python train.py --vocab_size=8192 --tie_word_embeddings=true --init="trunc" --beta1=0.95 --max_grad_norm=1.0 --max_steps=2212
Each number is 500 + 40 x the weight over its row's rms, rounded and kept within 0 to 999. Layers, rows and columns count from 0. Numbers have three digits each. The size before them is the row's rms in percent of the matrix's.

# layer 2 attention output, 160x160, rms 0.121, rows 0-159, columns 96-127
095:489549493469542460490521537516545404450487507516532524423483488547517512462496465518508452431526
089:552580467483506498571442501504489445510485575501526426513526518470507562543415489462492467500544
099:459498508417552494462469470546416406540478480587515549559561480508515440511562501573576509494523
138:498466458449541519433519456517551516493509516527459512498475551545577488488488423488548396438527
100:471411516572520498535543445488463480544553396469502437542560489531468462570503481474518545538517
091:538445482474535461573522375551498551503644526449541532544499505510493403472496461534459538464532
085:522466542432525460533456446510487505486534446580489478486597509454525584468552460450577513481478
104:519518493538564556566478477523463454509528451530496542487448544531470400524521484432658489487509
101:540409536440467480460517509519477508524493610491517498515608476499477492520532548624506556461437
111:428463518548496507455508516468483500557492442491555501491533385508426500505508519530477460478469
117:469539482475483596468474562504447410524461523501498480545520482503486465589493484477462445610489
091:469540555553547551400420443533515459481608462519508492478430488430534441579527499565636538499409
090:472497494535526549522479494466440519455517465540420566554475516554552504482496484477602520492546
091:499561414495510485458430509614461474501516557426581485488536519437516480506502533496531521529440
096:473565512453471517473535575487516518477447462495496502528521484490551418501505472567518546527479
092:554583485538520491473484508470476521486573554468457566535460470526466492420477525466431548486540
094:500481448514549498427497542475443504508574490465526507496475525460501494485518495433496516495482
097:449500499442520512426459479615475480461504502578439489533499484583488438495464498488563601461498
105:559543477520470504535450491680474420520557413485569495554485570539573448554511504471483615483507
107:600491532465456480551477555545459563455412547558528551479461581584520516533513567516549527457478
097:510453498473469472521523496546500536542521565430502497518560575502578523460503497533468550471542
085:548506528530402489506495483515521484533448511472507509619472423494475484543511481530370507512501
081:477446412483528548571497508554434452578503476467521480576604485489506549476520513401300474570504
114:529483491410516353570506458538475533522483474462520405434551495481499459480474561435525566494534
102:587546464532522449520548462523473506453576595499452556496463458474492431438497523504555489435520
089:568483476405517491517547568527544572469462560496566519538543494546503455489603526489540443539495
088:527543514538467543476472556480388554488556518473471496454498529556544481563496534452578490504477
096:505535498459523549536439532522414474497532528458514441472508524446503536488497499426484476577552
106:511494486504591542452465519461496537514556460516457478424561401518525516449515507464521512499510
098:520469490509483556429495527439567494451492444458549576533482433473518455500567485579571503451458
084:452436543439464501464488471547538509481526482552532561527496459503512459460484458538566457465496
105:469486505507548561537531472496507533538439531521460558511574468595454520483521523412515487503467
097:541447476547484512575528436468424508483522454549534588534478553502489474523554524444478445536517
089:501541502511488506472580471463421516479473545512471507605489477481528509490449502502419470530542
095:569518432512506508572510474479508482446448402541611527567539583547506499477548424400473487509540
079:576526559526477522465476574435502509500435551498412447506480442543523465544475547554482515504502
114:543515407487543499524454496545516502490487525441517521486538486496449504523552506456461506483441
092:490525456466533464572572429482435467542523538479484488481554533484486501443461547402524515538479
103:496430539486536444513613417421507593521547445527557505463523443431453482443546462489494469564532
101:495528481614447451526505578439502514517479454429502433449490398512403503470447541467470481505502
118:449507441522517532461481501539411425509529426520508500507519407488469526523528537461509479535501
086:465557474466513550507483437629400454483528509466468476552483574484479411628497481540521600481550
083:579499488556472456529488601482479523508444554468532501483566423449494530444535576512360534517483
065:447505494520556477475501482558524586549514472476511528487528518526552422543546566553578506494514
090:447551457511526532534478449601396395570562547520562520533479501595454530540419560476437546394496
085:537508474484465551473466517520460499513546531453495531491439506415531462480482583473474483500509
068:525517440401514471491521460580452526495547482470550398461533542514532449522469476488495471555478
101:549510505540492511493540485450463482469441537583512531576451499538487531491484538465453418502551
107:500568440544527537515384547496512480457440496562449501533544517518489559430558448387446456511472
101:597471514538529564546491541488467524543501514543512533470626425465478500491555523423442602540501
095:527455444445518480482558451579415443541445569552471480524540509468457434601533523533473532552504
120:473537518436391494566461556541457440506501458461518492526467531508466453519421485512435465529567
127:472475416494557509496461533618469410476566468503511496508566530512536504499550445450526533486552
113:513483485426514544595500504480573497428446412519554575528550532556472464435569440414598438468544
110:491495523480445499434471517530484544484497599461551540519530466510587523575490523586454525433509
111:560566528548438500528413577506508470502491510501510444448440561526551509470466590450543484559497
113:550473501486580585493510459511494470550554505627440570530488513540511457510546444503611512421517
091:549483514488474426479517468489525479493517493468513491548427486551466463494616577475473564522497
085:487490487519523583498386558437507519478451478440549493494512579487548540518554468459549457518505
096:428522528557520529468488530454506482514556484526442502413501377452451500471443523472518455440423
079:419570543495438505493491484530478464496424530487535486466514574498457534475446457421442474501501
126:481455492442560397487562392459487526502530528477494493503423499527506485424513549540520507549492
089:425607485493494530496530488537417474516550446472460442553497449582397377514406554444480514528565
112:486512527462445531469515508584481545498523409492497514543525531484580465515465457486445541522533
096:536476560532496463502468524470454536505499435561486524466489457459512516545518527507506541491510
098:468491566490503542485522444533462521532545443442533555465429534542411482587537521593571514424565
102:508568551480534443465484518504534517385487432537506519522465452451434383506427505562517542443508
083:550526501551394554490402558483514484517474491494568511517447557500495554464515538496442451495545
079:485514494523448579506497511452514545530508484467546500491564496478467477565496510511505431521559
104:550482532552548559530479512431491493526484522579458511508499533462470467550521538561610550478475
104:537453435431503455479520479517509493483605440449571521531548470467529500484508441531451537452532
080:562586473552611406555494523561452414481468510510470551448499431519448557548481526479488515439496
078:479513406434508468514527456528391422484467438535621468582495559513480396537522543489446530541525
136:543488511577472528471485485491463552477497557512524513543479472480511504499514561522497531478512
093:549509494396476473533505528490464556445456520408454485498525513409542535539433482490451500516409
082:434515519516450503479520501501502470542455575525469532473479464516478525483414534514471520466481
111:572510446528459526474495594452490505479458542532511473492531501459551492518516435538434423514492
094:500483494513518532549534473491488481558443478491485485442554484436463499503471520514471473514553
129:503502510508521562480490467497488486534497497491451544523479507486489569549569532504515522516464
100:536440463510587521413519489521505495508535480547496544502550481562521442449573440497545481433510
078:545530480538503445579481537548511448447540375477570519515551441479509444536518484490459580542537
091:520486492556480519501477484482566541538513506487444538581455554527522539470524516431531478511433
112:433449486479511480536535455487490546539453532499392519470493505506497579443447492475513401508522
105:547552404436504486502513461407477496535538581521567499513479583517509476476441442494513432521581
104:542483473511501544475510585438519545534389588571449552450567483429474558439486453537508407467512
099:517503566549522468508503501446588550502501496531506508473504500496460469490537526526490561422480
124:472536431478508516474548462470505527480557447445478527514472501595475423541450468525503492479600
103:479468477491562567552534507396505537508533537514442501459509513466457530476457499462598386534462
097:424535542646520574444519507412483533494524494425514512596518449464483553451468435476425464533502
087:517489539545504517527479528462511492456468461553508530564475456535429449538524489525511428469575
102:515470508434546410530533455503546556458432421588511473478533490537484504425555519469647455486483
113:401465491435515551473464454615425509473554487502511546518517488465517495538506459495507504489530
096:564546449470497433592461497543481494473528428403585540501481509457524441469574503498549535490506
099:488499548451527477565505524384502522463422553517530460436533494490513593397548526416521478477443
083:533446471446553579455503521440534587516462467477536477477540493488478545538592493486516457568474
099:523465506490512577457453483461510587535480493513522464620511569425521543578522441500450484577480
092:476514435448459497529536536503477479495471451353500441468508507481452543516413489493478418486540
094:510517527472486541540489530486475498500547538455566495552473549452534519550508448483420482485537
089:564516549491499502474501478420575611460569483497520535499452443420540527396534468524505423496461
126:508517429527467498542527552437513503494411532490468515483466508529489547497457549504517432482491
121:549484503517606458555485517514482463486549539543477481519496486488464515496547526461513561525462
119:539473468560479540490476474452511527472403456512452561601479508498514487527533468550437458514548
097:492514501514443459494527459503566492475480413518498544552418497591562471448506472564513440442529
114:481479469468422450520457526480549490493421475537529521525494507540558481464529476502511473517477
099:530494508461469493484534446514528554511533579453551531511518530541513479495473573500436527484464
087:488559461453503498535522425530487463463557493517543533531481582513522490513501461477459521526499
116:508560571538508526504451519515471509455575489537516514483496483521491484529468504509553571462494
119:471513505519513481463474536499481512489542406481526453526574535452528501510538527513473543513451
114:451597578554505466461501509567503446479535505462428470465495398523487513508455559480496551475435
089:553537465459484496490569366466477529525620410477560517538454526510534505547521509497435469525530
130:526509541489513490442513525452468492552447436468510449520510526450527538541532462576425497512540
111:553515509460559508533551471519544558498424530564492500488488444500444520450527491493513512525504
115:546474504522520489577479487507565503501483550480506512451475538472457542500575551436598521493455
104:470476420442474485540506527532448476513426414484541485452571499551471434573460555534515445564556
085:467568507542523538522543383451518491504563522451527491516491514488466489458479512441553404533507
125:538536519582486542543452520534513530504516491486479500506489508440496573462501500425466498533453
095:506524459461492486543536514497472461539555542463490519500479457482491481487414542482442506499537
100:461545509509501466515507473502531480520397478481528514475417511502489541452514470509567411479518
102:543476477456451516498523490493518569467569520455534559484432502505588458461519492510493473446477
094:480518546470474447439531427528539546484547472475531522508480440494535484512489464573462529483476
087:526493487536377520456501543409508500583475557506493440445460487396462523554460541590466391577483
086:461484459468480411511465497505518551526438572497525448468586411471461595453417515504473467459503
093:539499434496492462463537523483478427504468459419548513436511481457459534543547499521533425519523
086:551488449553531515580517569521465487532546454520528512466537516427447467520526479455489476545584
119:478492505483485537464461568476506468497545583465464454505508421440543608504469482482410497451447
094:533494481581465441534518548429494517488460541543484527512407407462541520483513541494497490525463
110:493470487487490446439552435485560490478463448512503529457465504472531569439571467501503416472528
100:534453484569538480565449553475404493529572536518473464538545479500481559510460514405413569500498
091:544506515416482425505552509534435526442444405472434500535431535514466521551463478483456511509554
103:553549533539488494508527525475522579451448528417475473480520495507474459531508572538519534533501
083:536546563501488407481477504575495435547468467573518452515453506398434438519507557523471509436514
091:509481420452609484417533509525434435502569457491490515487473486521512442541509466532594519478514
087:496522514509585550496522429496536472515586463500538444528488541521523481526517445483504500423478
108:520473511570448424542514538487485478424469453560476501534535418458513523471466519436516469521465
112:485503513482485481529550481497469568474480469471477494545495496493472466479477464518523493469598
078:521523462536431488515433545480472493504416507558511553495481566561453568491444536485498401512445
086:516544558488467489533525483516537458445503439474513529536392484491467423550584472504528567490500
076:548591478515488432548472486544542525426461441546492471438440522453542594501429449454488422556512
115:484492495521524459460584472520508501563503554481477503476444492576483466485448542545476477441494
112:472478523501494522485511477486465545517474586509435435505512517421509536556451460516497511560525
104:572530483425537479546504478530487542458547567506492502497531513468526481514527470517546568498468
101:494553537489394564447512486482476559497499459558445502615419520535550484552523528551511452563487
087:473485484524416518560453581480447478525465564433469460528535460460531589508446530427491476520489
085:497559510508537489444501489583471468463583554489457452478465467526539535573423532486545483450375
077:553438504489566484486486473416520516519465485536524503540474487503487505519537554497486527488438
092:528546595470518514529479551506539496482520543526464514440536503454506549452486475507469520437482
099:511520502436495484483548435565438505528447576451529461459559460531491578506469478465450532538476
131:486519476491470497551530476519475469506426467488527488477469553557437519517492535514547456500493
091:546478478466529434470569493408552527519527540514478489507535401486541437478499493552481486493469
097:514499405474475500464564472460377520584510580517485460503483610528596525513460516559524402563533
115:593580489526455532488477521471541593468515519519486539467453497529500466563534536499506475530426
081:585472513492535475551463516478511479455508430540549488598444486534539418475505479472466547440503
100:488471440538523397483520521491447442563497446495502459533480452431483491483489565522427518474434
105:599463515519449494518470517441549509489464425528548516468503461509518469502627504554534450526501
093:538543562480489499467499486449481516489346539492422506555512533535452484520469500524481469512542
132:443536540461526541531527444492438519554468471488482479425545548623441491486481523474597498514544
087:507589524486444539499477525538426456481535446558525481574508494503475395602510521523503573519480
088:538499467555469486558526436486574488538475601466514481423528475473474569418490552476481432450430
087:496536449585397476514545575423542466448496434487522450525522497446499475490538534511459437604416
103:519473505514515571498468530441435582556509548512475505568454433525552505494517580475379525516437